Weights of a small GPT-style language model, trained from scratch on English Wikipedia.
Size: width 128, 2 heads of 64, vocabulary 1024, 3.43M parameters.
Architecture: LayerNorm before each block, rotary positions, biases, attention and MLP in parallel.
Each number is 500 + 40 x the weight over its row's rms, rounded and kept within 0 to 999. Layers, rows and columns count from 0. Numbers have three digits each. The size before them is the row's rms in percent of the matrix's.

# down: layer 11 MLP down (transposed), 512x128, rms 0.0962, rows 380-390, columns 0-127
# up: layer 11 MLP up, 512x128, rms 0.103, rows 381-390, columns 0-127
down380 107:572495461483518476501452492510519429469581489484537521429546439529543495375502547512529540512533529510477442526493469564466505441489511421526562517456517516449479479537500484545514507397469506488462458535411497482470442496550562470490551433501522572539493536513450502499450461574497491404527488450553503519551539516511540534557486490506489559516514576539513491539499455505511479471514
up381 107:510573547505448573488555497441500526533452477464451530492574575489468460537496453459483508454512485487519470546485494517496439539496455540439546461491487416495503486573586509453440500532479521481476530502507528536433487593482461443532491490493506528499373505437466514510540494527536453537519477516536516461491501524377491494502448486459549545473527502470438554564458503448484533535502
down381 107:464418518536481468478508511517469450512507450517513562546540522525470503508518426530553537455501486535474500513574541447461471511492464551473550584539547497485529524564469504494453522444502503414488474508583541494479388442496544538505524542539396444489497410516496459477544495522532575552573487525526528461584465463511421442460514495464479486504481454503480485512480496494434537495493
up382 111:499528513519529530538451482495483548506484526481459511553467522478504539561535515480401513465568478485465548520498516527521507487456571452505527517490459479551534427473449513420474534491502442508464522514439411543494504556558495477405399522549467566542478585528476486565538478521494528527614453556463473439484549515466508505539531484519528462550472484455526470490461533548515479433469
down382 109:472436506616545496490528555553512479503442558502469495511449463473411508528493516479559458501464499532491422477522488469474526538522451541506513466527500480449520548459459474496506532477420551489476538516544515483566528506460540504509534599593509504442450523401569562513461540500554504530484514471456449497471554570497487459527516552491440493463447474473434510473467438466552502511535
up383 103:508441503515475548522518395420544490496506462610470454559491533488432485497542465491469511478415577505515518499486563488431479527536562457469563474502456486576457510559513547474523498493517455513504486509510463509513460453553492482471498496470482503490527517434453507505492514559530533497535464530506500557399515544575504531501397477493514525411479474466528508569488565566498463470545
down383 099:506521498444567498539513522494467460499523468451482493495488489497485523437504469355540415523497573429515474538472520460556504520518503561497438499487563544508445463463491478530433478484566471510541531507474510543453488573488527451562463500550534438578514470454526479581406504533544548438509497502498476551474529505474524495564505511507511502480513495502445520549425491466559526582465
up384 099:484505468508449529459477453486508489537460472558488443485460532525496571560463455442505493475443490501475541471483562490478490496501450536426528551495524511560415538547512547483557516425447451435505527490503454567502543503513431495488500535529521478455451468433450513513491515574511449524551499435512521519509488531452481550474407503472537481577436460532495525598501532523454562552418
down384 101:481498494565468436458475471460446460542508511485523498533512633510432542520536433543503480480495467485420492542460508519473396508565469523475601510543539511508472548543546575441506499463485461507452531499541495547465516487551447448525515550526487492500471475454527447505561552523454447495507570446462482459521489525470474490509457491512557451532543520482475562568492545478471551445456
up385 096:561479489526455465470561472527421548487475518447503528529464496539489510556541521484540451442425497501449525505494486564563482497490482442517527487461531460541539546494518577496505518522478444466473574587453535513516447469513429548563448533510459490481565468540520480501559530546461462412534533514555490423475479559480454525512487468477493399566521490420540545499515559494509459481471
down385 086:518499490486465479426600475498532516496502585515575478460435509486561463497532521512448457517532500458460514507519487473494504561579462447545425555534494499471523561486456478491482493527472522504477492499512401546514483477477481509467548513483515488513529459583545499528529612466563536467443517561539491496502447449419441513483571474516550484487497506413582507457452536531485468438493
up386 109:498450529561487495502501468459440555466569482480572516571539572534461411483601485437538560524496531433453420550447494519486517484544457470474525454554603514524580497520490550451530520498437485518538575529465514500467407498532496446534478532480479446562480505439494522491512552515450458530492528485495464462467507548507458488493472497464462469469544491458482494503529509539481542452473
down386 109:485506417529558489514569518613529585493507509444526499479462443482526430424528442552516457501555534519523508438553513503551522531553450612484467534487517538449486480474507475521544504469454521457481505464481466489508568411511479508496494515480522496543536493442479476497495476518520474555525489512448474521543522457499539441428500579497519498425511526410531495468435491475474561562534
up387 104:512514446469471489542457455437463524533562567514427487538496515468442490492465494575486546483490524510448525525404527487412461588512599502525619445485540515497505572501461515498518501495525463471441468537466488505429575545506508512496479503524533467531465509473499518491468458475499537488556521470455527533471488543447511519533489595473500441503443429469495531502483553551446572505473
down387 096:485484528439435443502475482575518560504486481483537528432484470507581495520525495522548465475547509519505506533565535576509452480495527480514358510496478463509516468533516493450515413462566523488419569507538520561532548498597468497524466508482446547516499512456543431485475491521547514429498501453442515471533484532496440498503450434478546484480460462502462532565506516559556482563503
up388 095:536452466531404487532514467520447529533488495509544437545493534471539487484469506478378443517540509531542531592524504465492521510458452475487519462489528555570467457443449487560478505402505388555496552504493511473564534506544515514465479451542472523481514507496497385491556545537463508536518461520447539500533598556460480524477487447492477487483497522510512496453464554511475466533461
down388 094:427455522563521559433503483544515581427549439507465425486492463471558470554496562467559492517519541565494443479463491508537531535467511461520449525529474473508481568501461466609513463549425595436508535521502476514507450534497494511503450539436527493425506525494538575491439472503525496497506497471501508508511514533458447507532561454561540508509432523454512528442498512456517546491438
up389 115:471505501555501495481464501540492496549495516522481428542615538519386575509497516511516527455523552474452468546435426433543488527528526492506493495499485533511490518557450510502475507523410461453492548463464503443468484468502452572508450471483528518509548498450470511490530507446532455494527491506525372470586544492519481493543544539483552447523563521496489517511534585508445553452439
down389 113:495547489496539410548480514484544528467425506435586454522468489545459489535503513391517500484585511509477469481467522534431517578493506495536423471516525499495532493449484484482479541489509526523504497521497526445454482528473542593542535527428485496542489416517429547477442480532527467476512484511547548529566519498485558456521524516524539470395461464474525485468472462476590476557562
up390 103:564493485565442444502555440433456535563534510566496498504523522442482515501524476475510501472465453520555431563515632504447496468464558510485551480506448450521493519542534500443511526457523456480527525511509413525508450494484489485480486505527513509520468531478449515590517565475526438483585537501466551474481496516473449507504556526491511491527492491442465497547524591396512524451424
down390 104:468490476514479499490494478529468520538523520504527439477568596461413559543549475493511512473477526486528486540489542489502448507504514494423571530525508524526493493526542569412521511425480468526467556509567516523473518530547504516468460463519489462473435541497436489490599582536494468486538520435524475467547554452447497599501403512508519522530455454457401463516525511463480468500445